Part of a small language model's weights.
Size: 15 layers, width 256, vocabulary 1024, 20M parameters.
Architecture: LayerNorm before each block, rotary positions, normalized queries and keys.
Training: a variant of Adam for these matrices, 357M tokens.
Each number is 500 + 40 x the weight over its row's rms, rounded and kept within 0 to 999. Layers, rows and columns count from 0. Numbers have three digits each. The size before them is the row's rms in percent of the matrix's.

# layer 4 attention query, 256x256, rms 0.0382, rows 78-127, columns 0-127
089:472488471497555478497535432497437537503424487536503473472507539453450454511515508583483469594528449475537501467526482505501536465564523481498482494470491485494533507456580481452485600509527487463472519523563498477511581477516473563519486530523509454495475450437528380555519528490490471467514484444515538459527520435524474534556484547534471529488429511402517521540519489550521457484454
110:472476537490540539460581479526531488547530556477538501472495473532499516503498394477573539523496458488422442473464520500503457493496521492425479559489516474572491534485503484604540406473517500500551511445600494564481490480462433426506463505483548477513505530452495466477568493536519515512528509513448533524476484449457498524475511422496500481541498497434484481504526406509520600414490
110:547527509520499565496546459536502509446557508487506489542485485464526479495420466496475560486458569506447518494430466488470468508516504568518536503565502480548467498501475497473538524487454556496584491505501468547449430459530496492471480515542502519518477537516468494474535455539480464504490452543502460442478461484514491529480476543531470430498574521450517565544531482510490461486549
112:498472537468522522489429500524528539457545482504502510498421504538513468499526515471495555465457549501548537526560558498524471489536483515455459480468516522452511422518454478547438472498489512442484527574479491506521515443452521558551505468436457519537549491522501561415499502519486531527533493502541578482507632557413466419454483453489535522480532494427470560428472560523483496471484
107:464542552436488462527560546508470533514442507522430546443471468461498496422537467603527531485513493495475518481504509507523523449450481456482525553521519489536517504539606490387513478557490561542479536510512543455564505537542519541473501481501445523496584472491472534525464509432517498526491435492479600545501508476527489512503488543532501541468474492537473514577531502472442491529453
101:516519507471555577493499510467526501525501531471488475466518521470546561510630516467445531532453457505525431496514453485505480425504523495442488555436432482473450524526532524541535499520582464473519508463523462565528590602518485438514494400515463524507486498483511515538432570439542513465511507552446514475545527459450520522542525489490567519474493441467493490499458520551524533500484
110:544452487513523506465377492515488516532489506516518413470476611512516534535462473475488453432489506496452503495519477457457447495426488540456500458454517502449514508522510516534486498467385535513538470514458555557488464448515524464517466503443486478545423541537483555502462477502442488523542520506452462440502517581458458479511485469436496518477575506500524581439480533479481462429585
111:561429481542471463540430508548512507387557451449512486519445506541468517574489481391486536430508492475467525545528559469438523559538536507515540500484544584486485507443452525574426555506468514430519481470533466486463571494450544549482526504455461582528508393521512512464503485484493492498532566492535467529494566524474391484536512515464500456477480497538490512501478554486557421478564
096:519457431499556509448475420510493503522548460531473471480505588511435479528432461472415453499469474511556483578503438496509566562451543478470517403563421522533488438525506447544484441516517450476495544524488512505441484558490583505510541523533466487538508507509446568501472558519553543498523497520487538544520439451475459456440541534485528487502477512495502532451494498508393464502563
094:479518482542514509420472468504492575415543460525516488567475500485474547537526395516504529482397499512505531528517490491454492546540531503492455417548578527438501474467447597548472542481443485466466546458514439490442483460484525512445561558529549504579482516483467517511416552458467439440579511547477469480454463477472461501499408501506478500478521511448557515491495576547505457497533
096:497494554566475556442530487518560464475562461508478449467494428496465504499451471504519478477520482452534454536517486513527505498434547511514469469484561532481460543484429535528471474447521428400572538498495443507418474485548431494515502489492542505558489509518521562443488483471527465469579540559536495430503511511426478515535470467519508525519507479497524537530495479521431557494504
108:536543543462441561489493469523527485462494571550596480497442533569522504572478484463416495444497550539486543544514527498505470580521435509431464451548481492456529436534538489559493506484484520398531452511433533447466481491528531521506479484492442566547490498500593549431548516504411460521498484537498475440446502509540440449473488475493470492492515495474493526456453527526498455431590
096:424454563455576397484551525492457542574432476547514537503479498442525557481530499531494465546521439452481516485490545518482532465461496516434434559452459523461518461509554467430473495478519490547486528484506392432554526470452493483533470423504478530467536507467562529546537531540526506498502511524522524524441571550515572491536507484466465440535471377481506534519504563535512515498447
101:463510501505562456474525498502521476543470536469512556512529487469543512433516564532519478546479531521472515433517435531511501423511534467552580509512494434509564547473580525436554449525514604521526556514512458485507493475554475497486446434458486460463551529454538534479491448534524472464495486487530546537478573427528553491463497509527508491524510445514482465516503520464492506544463
106:533477506488437489452519522519547542469535458544514490496440557532474534546432471538450506425444563538519542558536469441487425530412526513464450437546568503459471471503464482577532514447447478438551445568521493471525524472493470477506449554520490451533493509540596621555536575459412485418558541502536535482511520500500455507477509515488577522478489504490488560509521529505486529465557
091:496473495479542503535602569509468497490467474530464493463465529479525511495440498528494466500446567478446493469508461485415441504491530444443483424553519525536566473474481494540560484458522431542574489502550443494491508488422520411510431472478434454415469523535463527540503583460498512502460507433489508451459520502490537463422454458500531606537454513492467505461506504525465624522568
104:485537476483505428531505495468488461477449443489561510516508449538470501414486568527486532494397482472450551492443561532487433469528501598475518492544482530547541493532525535434556423476492541609494503515512459445481447429524513427496565486493495557459527503446510430529567395514495569490430501487588554473511442461495487485502480536512448462530468431425541506521542485474491545486544
117:487544439450430551442536461568562513495524489510554505534456478573497512597438475487455559462502469477483462471454537480525437587496478507472453473463546529558476480443465499509482485470466496393619532525438486504448563518463502562502511482499464551545562572454555492503521521442499501528568478572502478447435472461469479502488521503458509471426520520403504471532510517501486466453561
094:576492540520509532496546528559505529489559480466494492470469538606480502604456450465457485408484515433438517478513533479487443521466504474453462542438512515524555513453430472562470511501475512458507482458535481536512542520464400484476433516512484500500465568538556464470461501526467485577511531495502468477485554542437540549461475443479530473470503533483428552482517524493511496443522
095:525540580502523476537487525516511454496546486421482543552541449478495503584451517419502529419490531510511559456519493479501507471511446512494481592517388501517493461509493583505470417495519530463501460519504493534471515541527550518510467506429514427468567479492474560486500513510479490532492503531474507578579452537581437524500522512491527464515521500597478508456510513563435493481477
095:491488492574544514422441463465463553507527499484511450509462490547467504509506460512482525419494475509524521507432494481485437499402480518484555450483484502501516477516424518558498459475407498504550495513531522536507455498518538548538470483507524511564540555464530514540472457503520445466513486445503462448514401542524449448502473503569432479523549453483575489516527517502518520487531
111:473493562521525400528508515558480629510507442479469499480458473443538524446581550534587489493529505479503552428489492541518478456478492468557528500507604518456457506508507433400506506523528464558445476499434485441540486442456506456447558505501482495579449480525527496508498491564509495528522520422444532511497568454465512531524524473482508507492517550485490560565492455508530526575417
107:551544487497498492513540492548517509464573491529482516497463464543508466479480525471572570508513476378613512566444524466548394476485465530482473501570536480541472520502497564482503501530505528482623510540444543532491512420448506479548516444436493504545580507457521423486538499473540478479449506561482522450467506514506528529508531514451430432480500445389472462522510524482549452453544
123:476479534532465505515513571456528539442548475388501500518492467532501539480466472451552526500523488547473461487527579447436511483511493416518442541439492473472465538486473449562498523406515473491464500459484531541545600506487465504523466492488502430452515475542530430456496537510466449508561516517455488562464585526465491515462546461520587477557495490520475462513501537524615579501486
095:484532491438507419516560510517480521445501451551507503536452492478429519475547504509385489496526430527561450549536565498493514538459422509423469480435469514464533454492519423501528533405527501536547466544434532529487501495505532505477442496531479471476565557518554478537499422547498544546470429481543544474588429512504493507479471555556509436534529429537509496475524494506534489456504
107:425528496448482482523474536485456449533493508566486545525524488483513490470501552495493496514516528454470565561530546555553561508474496480532498548524439525447511515517533481448464551524485469582452532503436528453465468498488595624478568535546517479496517471518445555459468458551465552595459467528547518592506471478476464525551470545549476493484484504543525500504485528525455506558466
117:517495494516487544467594498479538563435533467573562517489486490510479512570455450439479554508461425538518476484454503450473435544473542492437512434468513532535518467434425513467570510479433520469570551509498439523459565459523489409526475578492502546509504519496497459481508552557495494475577481524547499453488462507459545497454480492438502465501568507452518467495497504527537507430577
113:510429468538482571448476568531491521480518508446533472507510521559503546536411468445541514443459498513506535496510493464492424569541501500482477508470481512519463520417466568597486533449399512448509473489498481505518531498470469443536477498477497505536518536514500495478470484481414493518560539539511456520440549530428503468483496508456500451491564518483485453427453536482505493494540
103:495529471463591434540469548403443479488445517488520552503482459390481468449599561533500492563535503484484504476524533541421541508428478431522516565524481521508538464538551475460515488488590459568482562502580535480480469525551533503501552529544506489425467539495500443536426522533495593555432473470497488478529451495472429505512499533521447518530494582434544520444503500508469511542477
105:524529448467462407506494391545505540483522473561478430502521486497398524561466477488435508443536564507523490502475597566521524502515496529478564465391493483508548498513474489504457524427432502428503528493475478509412503501551510556468490617497548566530528535499498519472549398480461442510554494548534497495532445516475476482536503546462517495500487500491452505499502451471574449489562
102:489419516482472486512429485498455509483496506495522495524564473515526526525472460449606539529494508504484492506461493501488483534565500544546472464477602517510489548503469456550518472507469487479480506498494476461536505498446520511461554434480537555497524484461494481475535497514470451430531557465478540428490553495479422485494520440490501467515561468412456486433445535526519564483467
097:455535544542460453460501492577465462444491493439549539534496537515529496576464491476464524430506533482487557517459498485484508506462612483501541547453429495499487518498462490559513531551457512520444499416551527558528514517520555530485501463547516483446477381509460533547404494422518474476537418457486484555500451491579495521500547535559500507537495539531545469520536549482512478560506
112:556485442516530573500466438490536487556542475545579499552516494585477481541442463502477478457485484441567504518452498465535472499493525510476478505467534506578454485548469451545444492474529507425473438484492537572468470508505511604557540494466583496525569496480541468518516509505452475414528509526503456432436488545527482491534547487502532496509502516443521488465509489510525488499497
108:521443489559482517464460496548479496461506499453489476484490546512421474569439465543579465418529502497499521544495530486509453537532554516499475503458504506524546505501461507580433520432453517421486487517514504401520513460435570499515469539518561500543493476512543499440502524449498441479562570537542506463470515511491464468508526506479519545524508504455523460442496550566503481487531
097:453555520507486433463558433501465477539418538540458515497441489486471509466516492546496513460501519475463565524502543537500528462437534518477478534461561432466497518517520487427570531541405471522496515458524569471476537473486554528472432502523481519529501465552440581568510531511467495563429480501533509524473497466569589496514503498530537564529445535489479565525463486512428545532482
110:450440486520496506541510564481499471562456481517517515518570442546509483480561503484502517473477511506579509392513513480504513515581492520534574521460535508495553498649492516478541500482558608559468522504478533560598453465511471530511523441483511515462498553467534493496502444515541536528547566584463497526493480563470499418470568486467469516447510537502494469508469449479479425510477
112:502483487484523457450482498499522528479450541464446477540498543488472460521493541536479507422503547553476518460489522504477567484498565491517463488483483483494539487475477506535472525485473515436444545519545525452544483557567590570517425596526504508498557484563457529573452523492518473519468508504523503555537477540590484490529443512508521507536454519605509525448516482472472478451508
110:452548444414523496458525501493456526568492539513481499511468523551480568515609474515505490522474444475549547504469500514528494488456504483444486450555463515546570426487531560521465537572467497497491557461520451475502474505495492534451473510551480471535490542518435536588482479468535482602432495473554495515531450472503533495483480535546521492433491473514534528507539450571408546452459
114:505474521501417481461520499542482470545489552493493572479460470588543475440520510593570499499485534429478476505461475554508503478489533513539487491493651474517517529491497587530516459523529524485516498466536543480580523459476528523483477537479522545465498497434490466495533488499479511497492521532465504473478582476498523486484455480530486501534544521483519522435500466478487587544452
107:529497476552503462499544487506451499455527408518492446474459517412415502515516466515456499471597553464525535504505595513458462541463516487461509470539499555504466422501485487494417488523449488472545450562482533496431507454509525548543548529511499499506483511558543603493444560471462444535542530516550473482493448484463466557525449532489565535536493456483510553526522538466554434536536
110:546522492421525624522535521531512464513476508543529514494528523541497528490506490507501572574517452477438517497444474449546495452525457497465531456477477390507458602495548465491521527506469511515519482478441540565548485530482463443489514410553494510501515580450538438465518491539486515564518424471440475498458540421435499527489516510530502417437467516486474506464497494440561466486486
113:481414491505499497498447425555532468434509520546520462499501539497460455550435467470475500361471532526556494477510554488516481519498464538527504435540483553413513519545508547519487557515500518455430498531501541488524469479517496589561554554519475475545485506570555554490502542512468479444537532587518504469523480519491461393501449526515559522498506481484480548422483490507464404564528
105:456538515518535571510556493442525548531457462593477551493473451463512503419529493541457436521468462503445526495464432503536487479433519520466491560509545543543528550521534589445515436519482460526537491444487451605476453525498523462528469480492586491568584518492475516533462441449550480463471559489473501492473487424450513483478471543528526528531514489517510531492534426486495537518457
119:500523450519546355535526451511477541474510479441523434407469466473474462470520518498469460491559534484550459507567575512472534501510495451482412547503456499446517448497532454460480560523537488522451457560478590417503486500534552558511485571525421526521498494565505571557460508492460498472517494486541500515521494505559466473592510493514456432504461559495537497507516492498532460526530
100:497435501507498485509513523475466456519503471503418487496515528493494513511481524479483443460499523575502530515477495538546531551521490483486501503519507551471549411525579542480394478517478485508473478514431477554526504487440530579416498534458488510480534520488510558469517488504470626472493561518518589538543458504503509505490573475456527471554472510571497522408475494513372464546464
109:523487602547439548524579516533507560432535497540543499509465532454555483546508486470554502473467478545490509497489515500515443491437539533496441486564445481526488471457399450501538511541491478484537464452503424437534505522507478471450513583528597498526423444556533519504496537519532518457523487503445498451450572497488438468490456511458462582485529477430516408555522529534522482569500
109:487485525509488532522498523482499499540530450462442455515535479478489506491487501529513447483511394528556476490525479479513558475475552487529454527447426560507473456457491470529475473547514508460493502562465466540476516482507466498519465523406526426529569475529523518501465556516525481506503552598496534512504557565509549495520487477485509548445505472565453516468482510540493516449474
106:539543458489488505475375547549524492522530493508482466489540480516549571572499468529547537487548615503480452523508527471475465537543497486528535580486590496512535498497576500566482485535456544533503514495371510492528475493537496509471488507468483545484475479477505514496541473485474480535510543442553460464520517485512575468582509433510486486498521489494430486458433447525455548525426
094:520562525531567466523399533504510455506509492509470570498548495520499540470502580477526498540484520482488544492451502523522433481512435498601535569468552544540553510508488526482473503530464569576517458572522539549520424425498587555511494427446542527537493494481466480437500468539468497529485489542545486536501503488543520544540499462459432467493511495511510447557423512447474480559463
111:481540453502500492503464451486545557451545390491533480522479527505468459530406530466489529459563518434605542491507521464443511533513497485471464439500488534516465466510445478507478528530444429421466455538451553492506561455455487448505502461518504476598548514511479535492479505534425471471519490517526469477543528540460482549560518485515526428485560487460559507515508574478575484522555
# layer 4 attention key, 256x256, rms 0.0382, rows 78-127, columns 0-127
104:499510463449510408524457505498505498469482512504475509555558538534536522459501508460538452534543504439546549491587534426495529528466508446513507465458444496440598500586541529477438529511517481440477483529463576508498534525445527592516470602481512538441462478463525528579465444488504528513473472476526499557588423508475466463516499455449506465590501547558485529446449461492500554527438
100:510479518565492529489539479533481483465528479449474455459547479528463416427478541493462566508531570420468461602466437531512532468529490558522477469473498499506491502549458521513492530484451539530497542466481475505465489507473455504455463487411516481524489498516479553454479516548503482504512496500490516397428532518531574574484457482442503556525511480432510487490553496497525478443464
103:479497573551485565473541480483513513470540515529504481458475467503494477502513495457456530532554508545511458473393510520491468422468504499469548502509490472446470490442537521504531510452522558505587551504474443451455396466528517483476475484591458506474564455543502527452625499503532431497457517526502476486514477439506461523494472534515456489503605503481483537568564523534471485506486
095:427501494509512555479437538478516524488494492495482427523441544486518488486453534538490461438514570558440479413456572555472472514523494414514499518569480560518512468474456479601493443470490426467497498576426481475476507485427518490486528445513482536514493540551553435416463562541448472547447466510510520541555539525482539426550504541532454465448522459526442525473527592562526473492468
099:552549520463492429523488548529512481518470437483465548465505529500519509457555517548507532480490457503486469523450477511520500505491485539537571482527513476550432551470517558442553546501476565578484474513499446478511496450502530493461519571530423492523495461519460593583457496438464476483466446490456478576541518478516520496532456532501484517466446523510556518513507436470507515560491
104:521579530474487456510523502538576523471462576509533448488496511536475422472525501442483528514405496455490473481506461434416462490537483514519465574600492517553480559470542522517474500517483593493510495571476488518529510474510481497534497472374542514462416492473481509508482464490521578479556469520555532531522535492443507495541551465524469484503454549530487504461494515522553466535472
100:435419492514473604452481495467477517473513513493539461497470471489492456534497460554528525538486525509471512439510553523387555480467455483490524510489510539440484442517525463536547463532448465425513551460518466444474474508520462579543433401525495511544554511516529447444517507540492510564522553516527460501485475499454506495513525448548497530546592459469409493489465514523509517451486
115:527482510530592489458529479498408520436524513465547519516517561447475452566464487542524440500516493468498546456589498467429490487498531443479471479484480547430537441467478552566499492489529445386513565458480509477450542440507474533456498443500468477502495511479518467414495584493509526476507541560514461473508491587479432437496513479499507488466571489539461509499479542510477476476512
096:504480486432538507575449561506484434527487507491524532442529517388571538490487536567460432443462414581504430446493592558476533604559431462457523437554527563531506502536535524484469514481436526513427542467528545422534468530508530483453524517529447516490473570542500530530463511445499522518514545446496539543506527484562492574485502481486465485421497525598453503501524459513515464498539
112:435446504524556509525472485509496512495523554521456529556477551521401444500489472489466503528529549478508475465514486496422464489524501447506509487504452567526500503502520481534508499490477459390535528500428465487484538514448518487497495482490511516495533497474511445441592487499492523445522531556529492523478516548477449457548492552460424441536564522483453523498465583504484469446483
104:484464495548506526457484506495501520445555461502497466524493527444453499481496395512560499528476559483496466526499545502446525473487414477469549478521505538509539499486471499551483411483480461454552455464504473594466567546475472480557422465441511490497567518441561447445560563536582470450543555537474488392429505483453534461559512502473469527479547512385552496532476511519479487435485
102:511509484473585529478475540469451528419478493481499500512537516506499467537433456449511458502461469554522490459569541532450466506544535445434488522500514581424507513521503578592497441421518500426526503507475510497454462557487513504512500487488472523527525560497590455475502524496472502496511496529532493514478475584410486433428503546478468479496519493502387522453557546504479468478532
102:509505467516449502445554472489431497551582447461480491502463503459504500511556495530449513504477538404524491507483419430587465467463542554437508505545555548506558476518550530482489551500549400525542509493500495538538517458463507521469475481488485474525477522481431538438493440544488496475464464504464476425517550422464513479458474565504509557509492560445500468578520422507493474474517
107:497512534465516466493513472454526488528492475485488518506468475514596535432531526462530521500453477496443501482488457501528515489546477541541500527469473451532444482460539541470480512511532547593479483495478477552551496448513541454555527490512523468439521500535464582559477500493524542529478431448447551566483459495535518437561501467517488551549420514474545503505518461417553503567477
100:488477539457526467501482547507487532434449491495531487525520548528530423517442488483509423557486531489531518475549560504385531491474493497459453452472507509387528475522573465576491512439478469457595494460535464490500517574508497555522482548439530503531540453498504459489544504509478533517516536568499480492484442554443521413504456470479514436556456507554444484489530604521512496447506
107:461540541524484507506513518531481531489521471534456524498508481543479472489585474573502433543462521502559483567486453526418445546445486527499484467552500509453431526484513533484564576439462487537519576500525400530490453429465471435497523518548481453501559457570422497485472477496533495436491492481478513446528501539440481539487516505500535527548568548501531514549539490568545520512455
096:442552431460497528494470528482510531485535437536496497486453427456517453492509491537508486446504485484488652560463456519551405497507522515500558537558495449459506531495500541471544520477475503591566509480484462497496486479528550503498533437436479506471569491426467523526542453450460503566477443456507556526503456482423480462569498443534514528485461490460569514490450475593440496516474
095:445435527437478544532467531494543472502487496523491526516587516536515507467488482533492511467463508571508475438507513556481490489607513431501478536485558533398478532540502476553486482431551515397507546529462471434497526487442535508514492497513484541458484511460603445452551514479494446516545487505466475524513561543500465496487513550471456427507541421490377447403571551505519459443499
121:511475537526509523433523474465465531427530546426546458560489510554463481552443397550555498551483507469512495517504449471432554486498467482505452504528493517445516477483485526616539492491440462436576499516469482543470490522493421509503471432521457447532496508506517502394475559575478454507506508546487459419482547541441480492522425477437538530508551502468440469549463553502456508475491
094:567518579504525529537460456501446532547533500510508470448526525464505482546504511506494457470482487544504517463511469514482532563516494483545520519434519446467472514481464551509478478510482504448452519521555427547509500458527423471528441505558491571576526498474503491494451531442542450570507565563465470530400431545524458522466490475493496487391484534631561511486474493493510440492539
103:434478432573474546479534483482481498503522431543545423566429500460391435533490487549489494514585550469494443457500499497434520466466434489468473474501458534508493511533521532588562409470439506463550471497527449460489565523477469487470512467522511498532557502453523489444527531494511492498478454538494499488504513485470462441490524501508471565461615414485532482520519516540451445451512
112:523460498470460457475560473568498535486571441480480490492421491519492464431508476497465516481488516460533473547463400483557479517406480578525538486549508477515466483456457474449595567542475481530540443476523488480537521514495493471506480505464475421615520449496470482503528517588489511527484520444482420467557479414464511483601449496511510554518507553439531513523478476492535577483448
088:507499487490503571566452509530530515450496505549473476486521501496578512500455516520529545538485516534502501427540515530495397455563484456468558528540462489433496508408496515511530420423527498325506463568455518438500461473442557472493464519479532547489480501451519430492516462471488483461523468536551521529485539469475537501511589533430490468467483496509466522430467520520503509488449
100:576479561487497500532524441556504478501525503534493515483475501503487472523484518526501537532496550479508490519498500524482511474484518524590496531424522492483495460483450490503577553459472472519504504499556529531507535526505413471535490533473523494502412502484525475458484538574517443464560565514427461434513543523465505523589507575547547536512472473435532504539500478541556511490478
101:503478457516474497498501496496442485581476466552508487430482531514456483466504519528467509481513495513485551533510504489552530483545485508494439504548501545450536537454544564481591482449494490468494511549545494516550574481518519555505403479455437512452529610478451541513441366551420490488504460558517535456555564478496483470432461519573555487483509453459500452478549533458492506507575
113:468486432496541494591455501497486482512449449509489578516523500558537581492491537495514493492528444505500545555452553506531532515494494450596551496489509470530475553543535548497444543546507508526428476503554610478513400511535544570547522539502467482557471494514421545620477426460469531458479460459506503552529455473516504504453519451553461455494439503510522509505456469479461528607539
088:524464505498474554477455471469567579467505468479529486585467523447474464602488478541506440534525521565476478451498484527493543510495492488425478480508499531434505507490521473542559527487537498499546490562434416480509478458509512492526550479469430536483585501538468436509542550497504468521539514519531513536551544503478520477514504516429448479552572494506417483448556575540562509396544
108:491449544518479582440514526467444524452526450494499467549502497520482460520424505548543475490495529527448517451532473508445500511555517477517485503527479516431522466494479488555553509480485422471498463509489522489498516518493462507464527468542489537530438480467544403392491535501503458541551599593478479496468530531440513483525514542444486454482562486528409461522510591515450524503462
093:493602431512508384526547468547543506529468470505502532461438503460474513429509510537472554541543474455537510587523433462574473565482473544487461518548501435496503552477528457486478515512472568545475508475532519511489509479524504569488534408448497492493469514468441549548474417509521488516487436461482515455537490486460485507531528443527472507482505584455654525489478511547516537480478
103:553449493566520504448556592473412497479511403506455485497513516484456490456493435558467534471459439515459450505526484498494540506484493476456450508534528517463514491421559499605516477431568507468568497492501475558514522461448557552483536441467470484498534535480479530462540564477472456534508520565468486473489540491502411494504453523546546589450554505495476473529529448542450510462562
096:490490532492525529508488515462507495516551496491422504510517485514606464515505551514538539584579530397475512489520540584487487473579546408590530545398558475531549530530499445518509492435571527508489470508478569423472550585453549538522494483468560492464487518478522418463576541438533452500506510493495531526498554489430475492581532457480465515495500499455389509549475506480500467493438
094:497540455580483507470473416446438472492449456529527488549465568513426416544501476490517481507567458488517509480539449472468469425427533552490456482494457460467495487474483483535491513516422509517470508479502397490517533442570441541518544498486546475502508463462439520514436501498529501401539566519514405483535495565496460453548516506476439493501555523500529503465514532475499443506523
105:470495470535521538533419476480456508490475561532463529531511500544485556522462510478532493486541484570527465506564570510442574506554518446542481515500496547584547457568503520540429423465519455436479520525484509462485551471468442544515502469514535467508548604418609418469526539481435501456512520542566508523555480506491514511475550486472506472506560419576443486464501561505449471480510
104:466451472534551512458448556488417477495530483540538485523568479511481440565472486521553402464547549538533480501544552522474522493495531523503539544458515475436594485481474503629474455489479464484490473498519507501475525494464519542464549502427512436551459477518505447487481458487541524487564565582482499525459479533502430477562517487462509499535492451580423486487512518583472407495536
098:528486440537502484461561467536425502498501518466476519483430492582428380487523535506515575506468532436459492526463385471487478506412458534466434531537489503539490488453482488465576523541451481571541496497501505525533561498580497497467503496448500490586525485551387582506506482543525502467510553496492450446529508506505508474474452506496459553432538543454616535538494438523540520527484
111:516499516476421522551447537433552509538494511539388512542497455512510566502496579483504494484465433477539527441478504489549532507549463452548512531492529435542509496540521508454525500510487476474482477500453516521525505462564519560526496474509529554519555391458548503528473484495452486520499463466538533571529476526478572474422562473537472509531413465514479470446532532449520495478445
087:551559524522478459483526527528525421482467530552570487453516535441446509549540471477419448456410455505493459469467531394489463559547602493588492505472455509421483506531485472434414482503437490491514533438544540481511528451537495480479479557544545513555453489603497598530518463457484462456538485511498503541498467542513393539553478479529529505495485513585531501528500465535502463468561
106:516439432429522491429587509528494435475490439505537447503435521516466481540500472556495476522474477490467479513475424440486438523448515513449466474527401522549545587505534552514499525578444499580538479483473528550490485519474537504399550515519475518471481530457462542564451474491463520563505430489529534477448524513451454478478475492450548497525529549458552543507502522510432514533509
110:394473578539511513514457423502563464568462438551473530426505496528609559489468507498552563520474472521454537588456442528520448435507518468566559517551443387559474485504503522476487500529558492534463561529477501425513508474455554485457503529498541415442485453502509508500500521509524440482488506512468510523589512458497550546571497527517485495528502454424531546502525490508559520514433
120:434463460541506492552477483516487530520524554566471470545437527527370468452497524560513471455549525485540501486542540492455535526426427571468469440552469507480530482491552460546518460496495475463498469494528442472460544505469497513503499480497483499546469492497463461480498526475520435454504515502530421482463477494518524375435506558476483523467557472489507486474461502611498502427552
100:522516510468501563520499523582540515493490474491514491435543478602424461489487464475552506464547548517475547426476482505482451473497495527486500460526610465516477555553505506523572542528484510527577488534447488484492463471462457489509506557540508476454504529494582474495576466560459491548514488578457455515570516502424538613523542462523463493482459542445487477475517548449515547551518
114:469496515517500529543397534424491501499515549550478507556569544546477489482491469476457420485527488521509453423542646463417484467531498413514461458509484527492524469543521514561484398487514502441483452516494553508482438581467491490525499538503479518520485499494543425445548506481491499502501554535515510591539466558514451392470492462505454430478532527579399518448519547483502485431487
121:488580460532519532446605426566518494519529447498534529520462466494462507520532496515531519457480578470528450532388469480542416484451492569437473442519513548574438486450442542438567455520435476528569505513447394561502544455497518457502521455516569504477563499461495541419523512463570457458499440526486440465492525412465541515506483529528494527496555470441543524595497507506506481503509
105:548505446548540396509482486538436498506459492528449459462505505533418465434510480518472510466500500444547517521540511467496453512422551533558490504515549507489502504494526449426490469559505470511507476536524546516460541490542497476452510508480450506510514538490448531538536423531514543527465478497486483506472414474517464463446497528537521449515549460521517494472456481589458456492534
120:471523570456497435519433591486487501512541492494470511513506561500551645500502569505480518499443419538507510520575562505577513552513506467573474516444516519509490486552527520481454472556478512476494518439538507521498511504475544508472513515572458527497557505522488551535488502429463516463452490534538521561489514527480494513470499473532479469445439488582474507462491463537439496561479
099:468480595448411498497506458489537555439562480480493499499495570454492469517570462553491473575562494553490495461511484515412537486498540479432544500546482531487559471430444518559502506518561526484455446469428478426452528500458512476542523604500467445508505454462544404410488480557546484463518558451450509477550482506421508427543516505460473515510547527458517513519535507545560513512499
103:607454521460508533529479437486577500544505520483488522497492474488505577514467547481507440422469483545482461524495506424538601488524424501526491486498483524551527454489492506507462405547480488457447518609519467555465545530510458467596451508460548503572452523532446516475451527486551522472496497491532542488457515542571562472479532480469505528481570499565534527477465478421528561447489
109:479470536486536472516455564436516457517452517521496510500546508528547549509520561461482483503496491458484432503533528550524468538524520457548541501402528464506560486472537517455481574545530544535525515552493547450513460441507448487455519525505490501505482403507538498487587477472468556504443488503520508577490429471522546487445489467521510406512462447515417552460512546461458487491488
103:497493436447573474499459532447488539610411509543493489469535444480566575470486583465505507465522476541498610511513513509556455490518524473580513558451504451485523464481564513522451520542567514476464453493515528462505438422494522603532564455514545458416556458535481521541485430500471546489438400504485499558456495508523486489496515586514537531456511512515487494471433496492459498520515
124:485424440524488477521498498508415528502539501495485479518484524534443413465413479544509483469569540529548503462599450490469543466461482567487460507514498526462498443448490464570540439473489391433501499521480543539517564491459447554480477468479434466594527541497559430489481455579481479500502536506513479456438505510561517424439495532504540502487592470470499457494513547485517458433507
# layer 4 attention value, 256x256, rms 0.0382, rows 0-4, columns 0-127
103:494495442467483521545530492474513556502495621490480480517532482473475562504526465478491494516450474510431524395425503531515514476537609555476453457490449443477463551523511490485597547519473517522505494418469474554478531493573520466521493523475519564462507527510525469483532508470546533456427510509466525474550415470469505492492531548452448443531464471505500501487478487492475574475465
099:448438495482601512539474456494451551585439491472492476459486510528474552499440539554525485457401528465465466558543524500471419535491522549533511555481532421534602458473484464536501523506466527501469489544497496461500531478542442444535483457484446473474525515497470466541510505450500486488604467498370501498481509496537487550533465504484457479526492556503475551419398514530491520457479
101:561469463472492481500563462468529488463503516506502550448533496491451484518505524502543530475480454482521535517493532469558550407570457482495528483414565404504573483543528497527520494458423508484508504453463525500523500519594513530514505538498521653453480557557482450515549480496549463432500531516554523526572399498491442491540542474503467488507517545554512495510476460540511536441504
099:522577468492535497478488521494525459498502465540525488493501457482417578506573592480538433543556436578472485432502471456456506433506466494505520524550521472500460429543432430450510485529507526464507464458545514461452501475408539473526484523501475593519532497460552504461485476556473449484495517515466482538490505516552390419431506547480493562545498490522537471592490537551494529520479
109:439554449451563516499569496495514502513461508513471531527534553486526532510496484490473461399441430471535559464508510483446534466499508545497536488516523447507492477456467539467481464488504548469573492533515525546535515435402513500530517496514498568553520539437523515473508588462494528460439491511549574511457474469461465479505493469503484522565500487563541528495510492476500421453552
# layer 4 attention output (transposed), 256x256, rms 0.0474, rows 0-3, columns 0-127
097:476508468554503472470516559454493444483552504486510523498530502528460495460464484554492515453469492488583481504482556475530538517462430541435452525470557570465533530525545470473420432467482477539492523532595470456527472489519561523493486583459459498514464551531465573539466507495467456538534567481522461546456543534595517526506481448599507505529420448455509509503516567520420530525539
101:473474569523490551495522485563497484586411496530531477446501444408521481455476500476533531520570463655463526519553483497420512453532484498467559530490505567463405527539440501476525501463534460525493504492445458523490512464424539486504396521431523506523464488542496500497544532511519517505488526478582528496560447531496479415534578535462500522542563463420500489512485488473539502514526
104:532442504547442540480534420606576547529515492523449494481451511458515444516505468559503452510461499433537427491495503493537515571468541480481516539508459529568522479455454477462464473515556455504570486488505379504516452445528522480460450531456522476520552464508538529547511522428470439501527602476470414536394525471590474521500533500499522493547450520527518520503505489497501514487527
097:506478491468542483531488461495559545484535507536523513463445504505505566476505402484525517488459450426501516519479474494547565508457511468514443534514455484540459557463511540558493562441455420576508543527502468481467517547470560547547374461499443440551448465548467531509570515507467452489561459537495532526515515488421547535500494581555512483482471508462532427454491472421594505531480